Weights of a small transformer language model: some layers without attention.
Each number is 128 + 24 x the weight over its row's rms, rounded and kept within 0 to 255. Layers, rows and columns count from 0. Numbers have three digits each. The size before them is the row's rms in percent of the matrix's.

# layer 6 attention query, 128x128, rms 0.21, rows 0-31, columns 0-127
125:155132123115105166165136151116114162124126078131120154119103108167106124134086097120133147145141127141122086104082125087136122153105107129123151145154167119168130078136127142164121107126139185143174140096167119135106118105125156101134091143113118111096123144134115098118096144140141073169077123095115145138123144136141123129128128164130086158068170130155127133134152096125109129135096
146:143089117152145163132167123118089137131107096132100159128098137187118120133105133111123141144139083137154114123071114077178131116140140138121153138152150109171124112143130149172113113097122140162153114075143138126118104128122135107092109157133120124129110125099186132145111104124151094143105149090113138134119156134153137131077120121158093128103168115154103157134181109104105128166109
106:138145127129132107120080113156150113134130144123151128134159112091142135126137151140098080101112152111118147138161154184106158090143117091144112094116094163106111156118106139089148117126119086084098118193111130101152144152128113156128151105149162134144136113128116134139147157138105140104178128161139105110129119104096110136192142138115156099136091150110120123111091183105141123098158
091:102128137127113134129168102104113149134152147170090130119105111148091148136143103135193172160138130158134097101093090085152098163115132144136134157111183107139106131121183122115104130146149168186132128062126149140130136102136137102134131157086121130120126132128143147129104120097144108142070121079138140145132145151137122132090126132121133123148161134151139151155115109156173139138112
092:132135112087097119167066164180115108116121124113177154129098164126146149098138151111107102103136142090148124150154154169108155146153142094121093126128089114109166141129112131148150156103080111109128129172116118144112135133138102144112112141157123147156129143147091086127159152136107170141165103161130143113136090120147161127135109113127114159078094106120127111105128155129101084149118
103:167139120131122132112135174143151142115069063107144146128146124120123084102109152144136122135162115126136158135098103108122136148157118127141160179158087131131131083130122110126148103142097122097143142138113132135127130127065155138121164142099121133091103148112126081089097194134100110117124119110127108125099133112068095105172117082117094148124127129135119129173115138117108127106119
086:127141133135132148153108146144084138133119138127141135165093097159111109118140117158164191141147152140105146130131120141179130154182103129140114141130092106135132134165107097130105119160177107136178143102103131151152152150110150152105077127129127125129152101147129128097163166092085154138146135111135179129100111139152108108100131128109132131126123145107141097153147106147184158173090
095:165091156094153098115140146156130110147118061083097115131096086148147107124086114104131097149146136135135147146110087142154147114119148134088162098112073137098143134196124122155135115126111134138136127113095086162140129117106131112139105111108122099108042144130132122149130127134141148111103120151136162144093121120131136150119112145125141129141152128148111140139156107121070152149103
143:152096100147173133108144118108087157125107087126115153132119136181108107142089136128126147122139076136158137122067112076187126102132128138121140128138138113183110124139131139170109112097114130144157116086137154138114101150141141107109100142136117127141094137112182125162137109112153082155120139106120158126116167120150114137084120123168095132111159106148081132155167116119136123147111
127:095137136150172117105142099145135104135120181157107130130125133104124131115179160146103066095112135127124172140122137136145155075151126134163119129127120147119106181120129118083128128138131069099086129158113130095146112117134110154127170146160147136148148096124160149152140126118136123095141148168137118122131137102129122124112143109113155083141101148122085151118100168101162133101190
133:176133138122079108132094157139122138125140099091160103138171145126154127134078120085148157164142104119128109137160129180111126135117159128108124115116106110097159098165121136151125165124117133110133115121131103156155153137114143129154135070092147143113116166150112113088137132135118171131132106151152114134118106138131157125174099149128116169156125115114194097117136110163098123146067
097:097138110119141150123156119092133111149145186174093123119091113120126134140152115158091109106119140131112130110124115080142110128150066137141127138138158131128102168128144122112102080135146121156132137117120142111112137136152113142110121160127117117153128072111126191185123095116133074156122150079105122124155164131131098142086160121131169095164131173126090126123128139129144153115165
084:093132143143093148116168090099113174136156172153096114161126116131121139154141093146126156145134125150115113108114120093165113142127115157131135169130200133144095133127164140095104125149168148170131122087131160127110132094123147117150129136094114147136153101113146157124085095092141104149092152071151120127149130171120097130118134096126125110131149129140134147136117109158186148096121
091:122145107130113147130112141149124146138192162172138077132124135106108148135156119182140143157117132130132123099157140156085124156130088148115088136118181148129130167112145090093128143124094147161132093114131135128115124121155133124109131139127115111181149122127116141173176123123071122119128108074098133127159137138114126150127106090181117133151091111126134089134096139169160130095137
118:100105119140131120100108098109091109107105110083132145120185128106123154139131118141147169128133118116133163117088115144087119112113103108140112116078145133132073155083107109132110154144131110087156134155092143110111129170134177135107129088109144160152142147164114110126185152094133145119130103135127128142102119154113101129155133151158150087124124141089142128140109164141145165101186
088:133156124161167134128082133142109141138132142146136124165158172120127107123123111149122115133118122159116149113152111191174101073130119142113108078145127118084137140172140136121103173162168075135089091116132167124133131134121116129159132080085119128154174139146186134128144112104152131102096137154141108187117126130146122127143156161118148093116117115144133118147138106138107134141127
108:128115155136118105099124136107113136148165134101112104087115129131156141130142106149056106107138135112093148122151151145151127105149136149088119112135133136112124149168114144141128138119147150148111166130167138125144121123141083138151103087128138136155150162147135160158164057128131086126151176160159174125141121132155157113123174114133136089112163112122133112094161117086168107083143
111:143137103147156111128121109172094105074099129104126096145154125138119157123110125097111125081108152127089101151128113176108118119140151129129090115077103137126147143149123139125123168121111093113141133136084107086130135154122073135128127120063130139103089136107107127132105133148134153117167145135131105063139138134134131129179151141120143108159084138111113117147066162129103115152146
112:115146165079171145150130135123102122189138100109134126132135135137066087107153123152120158163140130160097158124121146090136096120137124112168105133124093175105118135119131089079117150109153139146158132101122140137118143145135116156153128064123139119140153119138109156099153107082157130149142124110093181141133122178104110102091091149138140124134124101124115123110180128128132147140134
078:105173132134146127186116141142115153179108115124174135167104159142125123115147096147117143155148085168131118142117142117146152122152114108144147132172135111148126133109121117102133132122124129091153071124089155113094156139141175168087105151172129103177136117126161104121113148088121158136133111093099098121096091128107136145140108110133100114087121127146094122121157160136151159133091
096:165160117131187133136114166149194143162129131114134122125141143091099113130102158129142157156140155154131135107114151131075130137160092131133140147121090121094131130115164085111094142120122102115150150140125119155160099181104170145143141109173140104137114161128119081125146152114081148136136103110110140123123175140108135159142134172177136128146125122105125112126093160163155139156134
093:130093118145135161125101101160116106149143132102141134162120076165132115116133161155112088078121104098159089152119135076191140132115135096146134121101113129084142146083116121139086126100149117084112122138100111130123152145117140106127139112141128141164137121119158146119161128078128141137122128134133107111124126128093068108116094108094128112095143183122092165160114162149143150128110
105:110112102126146126117130169116091152112109139177108167072077145117113159122137121139091109131125152133140199147122153065138089134126095131129099163135153143148163156113117132137096098125100147151136122148172142125094116128169136118111112130155112120130104153099083116185118110121124091135114128089100144138159138135131175129093118094154107135110114135125098146127157141112105125100138
101:130138143132123104104145114110105133165157121114131123110150175103134115161102116127125119147145106090119140080150093142109100123157131169118131127136133160064144121171128127117138134131117132169137124105142143153135143122115160162126097126103117128147101119155122137155108088106078131106134095086140121130139154156107125135171160166149169096169149166139144086159148057152151159113103
103:152139153172150105145134182120151146124136150182124095122134170104095110158131123102168132148157092144113134137149125120130116109163149126115095108161157131136169120122164116156126167131106107127101095140135106097157135107154153146119173143142139097132158170130117131150162152099125143111117134102128098155111161152161188126104116109118112126198101118099165104146102129119107138135146
091:122119129151126106138133136139150157139132115108157138167160135120139097094112185160139141142144127145109166117120131162115136114199133131157181131134133160144138082131151125111122150154131090091133116141133158118148144154092134149174186114122130137079135156140162132070107182156141113107116154137129093142093125129108090126170115133111115107093139127145152120168099124112164115124107
083:118101094139112123090139151135120100107064131134130154140103123127140126154163097095113125131102154143133116139141156124132079109107113146177135173117154151176134127123142119146133094154119106141165103162100126117115123153124129129112121131154113141107107122112080121134114104143135096106144097057118071141119107116167151077120147096121096126181104137115120105125133108149058123134133
092:140124090159139154105185084106121154125102134101109163137105125135108112110062151113155111101158095135129119157114107116147096124130135066155177114113112129120129111124130146148086134092135120120130111157141123126136146188128139145156136146094185120085091133106134150127081108153126132080134106143124126138105135144090132091126154170104135128113150168145129134126137142131108140176118
105:119113135120172092110135082140133143127130126114085088103120109078101163164118102169115139095105134123154119130133090107129156116096132139120096116088086128119147159163102118128124103094137132147111116169136101116149113130150100117160122140141149120145088121098117148146143056151118143120112154143126100105162162099154148103108096118138152097163123125138109163143097146145081116135178
098:106151139100118125176151122079157118144141127096141125113120213147148111118102144121087119143146099128104161123109174127100125161141108141152139188124151157117121085141107125087157153151140124152130144132171171122098123150157136113115135136117138140149134123179091100102135137100125148147126118163138147179111152130122155092130120103128112180113153114146140111161158119139152132092123
092:158120128139125078142156075137120138139112150148088107050120138116097129153117116117127153089136090076119149093133107108141150137121115149117095147116175148117100167131106151120130130126078136115102115160157126130092109116155149136135122186109116115158113140155155131171166118130114125141100140143168111114116129127163125106141114062097084102140124116122110148138155113119130141095145
081:125115122134133106116075147128156149120169115142164161069095104146106152126151081123154140186117140129130146142149135133097106167079151170099103159099162093109154120103174116152109163154144163137111162122118128175101135132141133089127170120113137110159133185120137114129145134145137151092116114114157124122131144106148138160151155118153144151138165123123142131152113130138136105086135
# layer 6 attention key, 128x128, rms 0.199, rows 0-31, columns 0-127
083:090184150132121123128109097153143157116115201168132109157148129111127162129172149112155150125088162121123126166142142171141115138129105135119122088117126140139110151114121138093121124147159123101116131154126109098160153111080113101126132126140114141103168133088086130129077086147115143167093130131139152119133071122109166131126130110127138122146113144145094130090133136095172129082152
093:154116095119134128114132133081136111126129069149106134142127108157145098135089091152129157169124100107144110100124128096131135113078158145122089135088105091106142106152136130149147129094087125131151121114144125124125100170153110139102103090081116100146112162138136132085153122123129138121132145121130098155104114137148124129132073109146112160142119062110173104118134103156062117155122
062:151117134115132099163123099145070160132132153101145161150152082159102128111161115092133135119111167104118107102093137131108087134145144066139110136166146104133104143055139130138108130111132134126161141111105122104101128123087099106150119130102132117116156128118139165169115141111138093149104122110152129111121146125143109138118197161079118098093145126135133131100124112109163085139105
087:130113130165120137095121116154171106102121121133121127118140190091162152140103185135139103126177088143123154171139126179120114147132120135084138149140131144109113109146136124108130120170102127184106139146115154138115118054100135124143128151125117129104088139108120081152146166131088147080128114104137163153111127153119126129135131123105092125157120151165110136169113131123158124107164
100:131160110097147138154135123123105181160142181135156129133084100166109114116139088150119117129091155120137097117152132099164139094093126136173103135144135120140146149139123145143124169093169124118139117131161116149125135177150140133134127124151134132140165091145169154079096068133150136152134117172129125101177128108151177121127141127123168124097122098118124134104167121170111145139107
107:095138154151132110109096147143155118127138143132094173144166133108136159160082134134172128149122129114103160175172166140163119095132130117134142087140155144129177113139117123112104157157106123128097122108103165158084132190129138148125118108171137152113154184121146139133144137159161147101117146148157128136092128128146158151126121107155125113144122149135148090095140087172143159133108
106:092131133089105177130117166097142081147127081121136165097117158125155139165117110134118084122110097157119164108103120128127156151154082152159128094169134068112140115132150078129120125130108126170110113095123144146089132181181096134116120119137128128146133138145145093133111126167134136130142101161120136141107126076128136170123134147142113109110160130156158135107127106146169123115116
100:131144117130170112135113116130142087103149095123126128088157171127128124158105211166168129131171110094135137132170148096127136079142177147120101110133133132098124123141110127142203155107084128118119123106099135155152089094091122113149091128139104106155100149126142101098121119144118154132129142141125137150122102126132111126120141105076099154141141102128132153176134127138105122110105
111:140152118133125139167143123109117169159146102151112102104108106151095119100139115150135198144103107164097095080126141102126142110099129117128098127120163115152171116128139150154129151101111164103136127068174145108114091118136140142141126129118112105144145137146151131115161124126173104160092151141118149154139114137168145081116125115118111108097170056122161123144132097131122095107118
113:110107126138096118118115144154160085077110117107124138122138153122153136144097170090097063120163117104157151154123105140106109148154121116113184135121116148120077154139123134109133078154116115170110107156084147135145126105110151103110116157146118148120066096125139109171126167149106150116156120097121113129120154139084114137138123137145110168139103177163103146130124143119135153136134
118:157136126108147135138152123113096162166100115148128128143127126171105095110139069146129170127090133124122103086115143087147162103116142163160105123133142121135162097137137127155134141090143136082170137094189106110137112181152119138116117080121133123140155135140137144072091093119158088163121126158124100125131124103140140139129116144131165118114150079116150147117133114142092123139084
092:089112164127133114136122090150158101097165129070141142116122135100128174118123172094132122132155149133117154171120098150093093122148127078124148152130121097103099132134126104138131153167114123179135106132078137098117138093089107148146108169111133131105108122115137138191159179138120149110143109102115144149112119150143116129128150116117081145109136172131075111149122129121161122144146
075:086111142139106149097114109089116091131134128147104103144118199089153154138125149134146126154159111167131117171140129143125095154132108140086151161124168141154119095155151109078111110200122129180087147136154148141103155090133116097118149161130115155138107139119077119149158122114132135085117123108145155172150118140119124117123144149113112118157121144161141135146099121131160125111135
086:142155137119122151152103135130097143168133159108110131145139125104094123134127106096118178161115124154107095130117120120150098094075127121110122076095129123141132126182100113158136156144127115130147091116139131130160122119115098146180088117091131114125139142094129146150097120107135111139127106064121106086177132162158126137142137135121166077140093136094123134147112129108087152070148
111:115140105133178140110132109165100120152146132134113139140127096111096119125152095128203107153123114155100150123084167100161093107075129128136106092141134132146114080079130134137098104159160123066127114137123092087090125125130141134081105115157152112147154185117118110112115167101136116105130138125107112086083135142119143142164150115111135117132123135101115110118129134113158129120137
092:135146098130106141115113111138120149123158120137131093091155104083150120129117149105129131135182112106108090162147139071138137144104154103128144116116156124096113084148141119199116135142131120104112148070119114140141104121127091103124160127123100096147085081149122139144139107102178108132133113148083127081146104155163131137132147127124164100167125149148151115148137127097128160147085
113:099175152104146115153115137101101125128144147121136118122156137120104147112167112096113115133123147151129146106113112139168121096153144120142120086125151102144114121142149129129112145109170118134105127096127141142080146126136110147117149140137125133115151137128169159145143132141217117162135148154078192100145126098155100188117132099140136061158114112102131150132180134121159138134095
099:105090111153136132079130104076133110114124091143115131147172087088141091135115051101148132114091169149145139114113125141127129166105104133107117126143137155152160129162119085122097119123130106120145139148144133114183138185170115139114127113140114160135114180101125161103116132117147077093147160092103108144127126151108126157142129154107144114115123131121138156128096119115168111131122
088:117103148140131110154147184126111096117131111154121126089121128081122130112170126132129128118110152149094192135164199170140150127094068150145165154124163120108145116150097116129145132117167160090154131145121101159104136134123125133118141094162134117117105166134054112177130103167112141134135129114105145132117115128125142144153108113132161108140140095136118107155136117163110119127124
112:113115117101120139172112132118129095172125136164131130098119145170144122128135087121122128164140121157145152118159098136132128104109137144132137127139165114097110088160142115095127138164165163135096109120177135163130152133187095112110121127150163118157172114157105157143134078132133093123119124133155114146099161112106150130065116142140179156120098146173149101109136074132128132153136
110:138150131121117127128112111136157105112154143091104112144176115121135118202133153125175155110082114104124141125147144094101129135116145146112092104113158125122130121125088128119168144131107158078195121114113147104133132135161131106122121108112109142106148136132084155101109132135097138167100171124104109138107124170130078122146048120145145120158131113129117130140132148133161091094109
103:109159160128164107136108143122127109103051164135151139085120107137108172137140098127108139128108148146137103144111158149100137105083155156175146095141140152153079136112103094140127118149165153106125129141171143132076142150147116102124101076131157143123144178145139144123070096136131144119105121110133093127114114117141139128100143110141145124153140131163162126112167112147126119163155
106:081129129107141155132114159087160074100126170127116135124100140131166133142133120149135133084125148120149133146122141103145083157072093155119132136104131111132152098113139115124102097150143127188141137083110129124164115160160149101090086108123120142132116106148112152137136101105118125151094095116083172134124133160136126162102111107160179123159102126150120108117102151177118101124116
115:138152149122163078151155180185149123163168114109134111141133145123095141137128131111120116172101164123093140121093118128119142108122157123120137095108102118134132208135112068144181152130092080101139120107119132125148103122116117140130107170130143108136141141130159120130181157117109155085148139146101131114102118106136111158125107137100099119138125106092158129143097155126090134125137
105:145142129141099171114167098171137123125105131119117129104138134127140146112113160110135148149160136149131103079105169125105127086091164135120170111151111137140146104148149158165153170132160139106122152135129163113163124116125156148107119158086194106086114170100156131108143112148132140090067113132111115140139161128142133112124120063128121117116102129148152126168169128130132095111118
099:166157115166084157117152135143110168106105117133118154096191165118157153175124106113091141137121130131109141158165181146152127087121145115140112117171151100146140068118150143156125135131130164110094133127137138111063110136135139154136139103101140132098120096132118140083134117156138123159106159123161096150131111132148093137138140118129154100122160134148165148083157107143112135125121
100:111109124131136189131126138098124141128119089085117177130091160153151157124123116133168115116115086149164125148079062083137115147132089140128128144154114137129137102091112124124111143162164134086116129162129167107108149159103146117120137138119141123147126113147168157151108168123143133095114117121135066122136139153132144118109118174134119146093141147149116128123094126138066162157127
101:121053124112146098141133121125108104120117148092156153120155101200126128115132135121127127103102141086128128110144123141095079160124181112125131154114097104093088115141136133140129071095147138137169146087161136136174136151096112111115111101147101129078128118158150134135113136108110126132120111114125128130128138117129104120119120143110095178138133119131162135052148119132124147162166
101:136114144113116156132137117149135130090112111120077148107155088087110111157093154121135163112087144139097096146116124090123133118101116098133094132109110137147159181145123118140146110106172127076137100162094133120176138115162127084145110126148133099109102157158125107138099128158136145132146151121099121126147164154145117122114100099147143130162146158181139139174106173125158127164097
104:122133144107104145139162153148130110131138161097167090115147162114145141144143181113111157148154124154121122124129133098114129164116103097094096136163150113082114145117099186074146091120080121135113147118127142112112095108141139122141134101101107141138121127146084116137160083112113149151118154145159130102131096144130161114169099095134089132082129119117095071094139119139130099132162
088:119128148125120136087163136090120153136128124122151181122113157106150145143060152121139177185138136150098091121175107116111116121093146129158116109165154125105132127123101141128127104154147170144140140127116161117120091168158136086163076115113094112152110102124146116143113139130144099118102127145112113155110102104120156112145091144137161106155088166116122180126095144140143147107130
095:133165149086180119151075115157107137110124152127171090141097169138142157118120153124146112163151150118137130053151128127098131125124122128131150133102100154149140131135061120149136155134129073110112153143137124140126120103114096107105107135108143128174112154155123097172106182107160130113119127148139120155123174153128136123109139139110114103095155105152157110154105138116125097137094
# layer 6 attention value, 128x128, rms 0.38, rows 0-22, columns 0-127
098:086111105141166159121124118130085162083151141170127116121138138144122123128153117136120155141117122142137163070122157135112120095155143142092075125149176141134139154105123138118170139104090167119141149122139141117113127087092131116095178171164119120146143119139139065137148170146115124108117159090154123135159103138131100127117128138090121119107134088097113141126122105149155155074132
100:116111139131123156145161133147082131118117127123132113120133079144079136135124118104129134120163166149123086129131134116092096142129134139134128130115141174165107127146115096122159132120181168161126124158103143086139155116140144119086094120098152130158090086099076144099160087122126107144160137092095147107120109131163111103128134103110158134153149128098121075158143105177122166112146
099:174139159149133116131158142101118143160153146156119116092116127114163191124124110112131149140191131181195142132156150124165119103122146133102116138130083123135163097161133128135154095113134103178106096102152160145111086099145128122114121107095113128130154125109131165106128102119101103163154130112145122124097157150144133149147144172157087130130123124119138109121141098145138106132076
099:084136160100129159133150148060150167117151097123144118092173122111137112113078099129166087113134162067128137151087140156060138149122123124105148108124135109111126141134118140162167121137133162143124157158169133149129160138133132123148096136107106132111119110114125164150101112154086106115117153161138128107096159151074156150130139149146146105140118111123147159153136124127159133117136
091:150115102087138166146133169144143155154082111102130107134150130102146094139096101125142126181166096138105132100156115093127123170108081141148147153136129126099138134163098119136066093161074129091154091137142117116132101173123140166148168117130157107119130135141137143129110106144085120163097125147134162142117131119079132134141141138103084133111107161126154149123130128132104161140143
095:144128134142108120093165176092101125142124101108139101125149121103128130145163145089103124115116063121103140119159123099149133155125112125110131127134126103107087150120131141147113109134088133164112102112110083129135140176129127119147181151157120133111137104122135165120134116137167176077131095141141152105129123124150135149067138123142161088161081072151140129128126154171107159108148
088:135119106156154167081179147110150084168146113123130111154098119146140099126113109134087133155155090128160131116118109156146118146112125136118102096149139132132132134151149151113083134142164117086118107112153107183140170155106110134198150138120153120139171122145109156147130119134131122138080109164120149114133153122076152108125106141104127167121141116144128103169072115140117151138158
087:101123104126102137113198115131148144160136186146124140168132143136141128123106140130109103133154113153122162135155136163121181124095155100113143151150113121140143126115132112144075121143100120090126124109118117160087135073161154175132149132125109098139117092141124163131138090141089100152158133104115107179100087143116128118160122091124066158144086137146114098133136116130113124131116
113:152156136133122125114109129168152088148156141066106151146094110142142114141130115104123141103148166135151103138150172125171131137077092144129107136110111157131123125175132111123095146144168086100151110134114114119129112126109142103114059098120142135129119141117128129124150094119147089116112141105169141130133124136123107079117146140120130153150165162138050087127150100127139078154131
102:095157119097158120110098112125102098120148131130164120165121126161100147122130144161105119116140122083089138160124123101185187145119120128145110133110145111159104113071109137141082130109146116069141087153085122128156135069147094106163142152147085164126145173128133121132134154117136184115114127131112156147124125129133122143156137116117100141118118152111129132170107155155122097126117
090:075128126150101105125095125150115115129122077112156123038142114072139143091183112124151130089117126146149143147103091134096119151132093105083134097141100148115129150133095123099133115093124145128148147158103131158114136116172142111152061091098121151133102112114106113094113099123130122132112146131110133118136131155093145117092119099156142127110147152119156107113159157123142129130129
094:164125106143117138108128155099116136133106148145141053104135133130078138143109102110112132119164126110089158107111129098143146099157115125089126137125124144172117147119099143155116161118112144102164142142114114119126139148111151126139168154104148130145140168125131139173142167124140147135113154135150123138157070154168172133110103115149082121152131135079124094110096170195109122104098
094:133150167115133157116101124123140125151095094127123095103139086135130104137139153136127083120163063081147110101132108133111136140206120117158129073120106160115139175130150132129132095063171136100155131137151153123165132120124130122109104085150144122158126121145125107117117119083106111132117083102150136143120166127141141116119102149117173113138163087146122167145130141135144125118125
089:109122114126092132154134067156119143113109073103072073115118157128114121132099104146133133132122107119110124093130146115112100122130158138155100122164096167094102130143122119113162094163159126138133121123114134109128109144153145093118101120107167140128098136099163113080094104098133128120136119146141158198093118114127134110138090115130123116130118127163150183121124105092097164099101
089:100110151186176177085155120140099129142121119120096121143092162150124139162146111145116166127141106129119150135167159126129140127109141147146094140152135090129098120093097088102126141143110118092097128157142135146158147098148127106125118148143108143104164159114151085149149137109125178133133158161152104117065100139173118115113168119153117105133114115136144140109104123161146172160131
092:140150141145149135116147164149122150190144176132127119135137090165115109105134183145160107115122153113125141134136081112165134181177146109152123139098124144123124153121088097132098166095138141118125093117118118152135128103116087123157166110147130125125130129129135161126130073110138111147131111125103194175130101140128129155107124074132121143122126115115137132136126198077119139144132
112:134112080106149122120115101121149180126135107131138133117106159112125141118095122126090139095066169071185165105084106133136156122160123150112143127101078120146144141080127146129123135175121128154128160105125127133141141148121079119187127126122140104127115128127151122173122134152158179142153099157110145110161157149126140164129118138155132133156154129163125122114120118165159139116108
095:108134115132141073116129110177122102136117163084135122127088155115142139132137134075111124110113164120141122115134125138159074085142149123167110136114098154112100131140128180100143180135116113169127135122107173103168147148106151125120117152111122160120101128087129150139085142125154157132156103109161126144147122122136158112119143110131159104112114054146105095132141083156135135099102
089:139119118118129100108177139134137097162169116157114124136112149165140092134121151122071108141140122104093193135102149168174139123152094134100094132076131137116149106102140129114108130164108099139129129088111151154124102075102128108137097128152084136129121157137086142120148151126117136111153089095129106174128115167149124142140127096135123108094131115139154161108146086148091125143141
085:166081140095135110116124115127142104132127136136148132123081148109110135120140134118133099173136144119089133135121111079198076082104137119106138136133126166133105145130158117131114142136132118137139133096109103116150106111129130110120136107119091142101106113154132113114090103099195128165141144134102116175151152133151115135074095159162150119124161134166094148116175138100095143170108
092:142087125112097087154132152120105142143095125133131140120105097129114140080147105141119100179096157121158138162114099110136114135142127066109171107138150094143095120147150114077095124117107124103104096109105112158129149117098131130129140100151130132126155067115183126148122159132126133152100125154140143156139149135067121135140130128127132110074107132104129112072115159140078138129122
094:110150120127122105132138130140140125177139160147133193110130101120168097131067133093096149104129135112102111151142136138113120142127157100163122167104117124106100134123102132162113132102099168172100110164088146152130153161151166137167102116108094123132076152110114145128103109106129110157158110132124094118120126097114120155140133066123131129125151163142087134127152175165108134117106
096:159115182108103107074103131128148128181121105097112118136093118106152135161123136113123148135119155104150168119103165169113161108130114122146119154080094176117124096174109120114103123113168140136153129160116154124137124174126106125167121122157157136118138134137145123157128147139116120138129144126141109110130190127153095054139126148144145139151151126152088128130150105133160113111179
# layer 6 attention output (transposed), 128x128, rms 0.264, rows 0-21, columns 0-127
099:095145132110114135121131113160171124143127140123121122180135100138160109126144158143098122115127097131147121147124146134139103132108099080130105123172165112111102171092113090082112132088090137104076127146094135116099140077155118108125166179163093154131111130097158088133131162128151148150136110144154102152141106100122105149113146112097143158135093124129083142108113175129119122096139
106:145137159104111132123116127156143105137153128142117114108131148149105110150110134097135132155116137162140133132122159081180101133075137133090119139132137095165103135146168104121151116135136178164135148146135131131159119135121111133131084146159133165111135106074120163168102136191134116111111124084138148153172100121136149114119090078119102153163091103120147117075128087128161111110126
107:175166123136115149119104126151124103136131116100155111089192110142119101123135168163182120110155115149133112148148096141152136171117115120089120125096107068140097168138127100158116149170139137119096129135098080129143134130150136094185110106120136121175136146139114132103148110131119140127114097165135127125100146147106179122137092097116126135129123111140168142164121144122161095163131
112:141078133087105130092165151094145155102161112135150132094106133118124101114098114102139137154117139119123160133110163149098130153112134147092129141125113073119160141144119130147163140126116122146157159101149156112120143108149124106151156112129086127093139107137153148122115182139168131116112109155122083161106098165120131119097122187142126150085122075148131162163134103138131125095077
103:127177130091138133151154145132099139140107103141105086124147160132141094110089098126097075106118122147060136079114104144150148116149129120140144138145107153114141132173096159133153141105103089147129132096123106149134097136080156140126133094110128104102111120149167153116124099103126097099101146129120154065107104136112090103134127151081123091146133136157094166131125126126124139116099
096:146135106123118104119093187146119091099133132136162110135124144140148146089147153098133080107115158151101151117144162115088137105118109099143133120143151112131102121113083138127144149147100091113124105155135099102136127155141155108077129141128111132124097139148094158116161135152123118103179101110112112098138124102133149108141117144110121140130060113073172107156100159180085147128125
090:156140122167140131161097172149135154140137123142139097145160137171105130100142120081118105121133111123093146113168156157128074092181144164124111143162129120107155111149124186065125131123161096120147123144146127116127155134112119185160154097142124088103139074162137114142114132112151172136148153157160145118137123145109152121181140133107118131126126129098124133147122119121101149113114
088:141121091116114119155113118118168125200099156126143105123165118124131120147171104132127154107141106097107091115150073117102137159102103175136133172118138119165114190135148098146135144164114124148124127103097104130124116134116123160151177144132114089129137087118161160139150156110127144171138132136132109116133117186139118107111138106127102153133126124154124132105091096145075113170139
110:169137128138161152140091129119127115200136135112121102115096130139105135165132125130121119140144143097150100091107162162137139110102134135125134124129142185119122109178175147139073153110170145159134126133147098122157114141117160083097101082130134095128138164093132135155109112126122140136118173141141184134130147144143147133134142118113120143139194110144115108122184124104161100144141
106:109107144137147117166187168137101099132150153159136177121109114122101137135140087141120152093120130114107115164138131146137135134114147151138118130182155162196176102077138165151161132105152125110108079162118125138127151112106087149101137138107114146153147155113113139132121129138147148131113143118109126105133082123130148186148144150128140106084153108123116095154118125132109101176124
093:144135133132094141103106110101083159119120115182142119132120128084117146107166114133152148142139112111140145102128139106133130151155097128114181103133133087158150120110099131140121109084161153113125148110154123071184116142083171113079111155110110135102098135101136123118114132174120090101088125131130110132110136147135157140124106106187169131131156109149134134121186137106120138152096
096:073125105083109145136117127128112113138127112135121095141118108156147128063142102135154132062112110102149127139109103139130099159116128075098095077151107127124163149164113087102120110112134102113150126127100135102131158121144104125103103138087115140153113129128110182135188121119157124130126109119105165154172078105125162115143116105117135174136128131124113104101122120133106157147095
098:185116126119116128110151150139129159143159097162127132151138130114121086117117116089148159193167072097140120126131170105137118160172165150117139097172119169133133089161132145151137143139135108109148133114165153092075135108126123166140107145149131111127166166161121094110156121143110145135130103097144115125114164107111166121109093138128145128135104086152108109127144117108149110120099
096:165104178137099149105137099185109100160128114099089131143173177116131139127156142133147139138137094179136133123166146107165154082110100132134098133168146123107138105149109136104172113146103127152159141146123124169124111124106140103108113115128131132149139147099107084086106155132118140142125152099105119155113127111127139114127070140173077125125138153161126162087147112145151141141114
096:137151141185101074095148154145124102126122171118126118113115145147149126104182090126113096104112143129158113136141132108154189074119095162104141099176146131159072157110118123117137116141111093158115126139122133121124105088117113124111112134168108152159179111121149128122126092131154106126160153176136133130095139117121175138143136118137094137117147109119084107124124144110093105134131
094:123149137156157123153137122099135090144131104078183126125162133124120153159111122127120131131120147130168111133124085112123129190134114169121149145147152190132165098146151100130120152143132103159105116086130159147125115149111139152146151149134119143109146178133104108112137091126121135124136099063103137119173136161086148146157154152114095141141103135107118102153072142154116135100102
107:091088136109054092135109102145069114131116136136148099149142124097126146094112092110093146122117117140122125149138132133133120151124110128178162121103091138114135133087089148140101133143164135068145137153139129119151135170135124152129103066105156177128101133149150105121163127132121134148125121118138134136136082092113112087151139163111094164117151156089108135122143139145139114113095
098:109110118129126131121127132179101125135106141129110160169130153157122139125101158118134101138149128139155142110109138112111103124106099162179119107119100140113128143155121095116130164141117056119076118130161100075145116147165110151123099127110164157184140155128123122180117125137107143127121141133105092175114168148117149096140119126110117130142177136117126071137141105158160181117144
097:101116119133167140118159112133142106152045116108124106139171092109122114137142144180150147107125140131139142146107154117096150093108161133115127120124090156134151138103115089134110122130096095055088126152106137102094115133104118156154123088141123117157163116128103108136137102124154149133123156167147123145133107121128143129145143118106095137107120093101123117146105144130102120096212
090:112131174118172137084117120121100092122125126082112127102108135138105121126082122137168122138163130114099155135137100087149122148080090132129117120109149118102136174155146091113118127080165105064135140110151076167121131145116137119102091104154123149126120133143084091126121088143108191163137137131124130082132139112132125121103113124127127084106091159117131144109118116148111150145132
101:105119128116174119104125147144087131114151110128140106159162104093101142146131092146146167151122156143141118139126106094120113134097133098120125147140177064120117122098132152109089152136098122127141167102128073134108119159102127093140124121121057086123109129167151135141124128120133132127133159127119087086142133151095140146150118090116134066104104128112119109141061139136142150147136
101:130100124113085118122175149101145152143129151120079108084118113091149104135101123066178120122147151143159157147121114114109068109140122160154160180103134145124144107137151124148105143129136119146096101123134150153161090141135155142121144123137137131133107109145113145153148067132135089142136096116107114130132190162129143113084144148112120174149170117123120123154148134170133133141122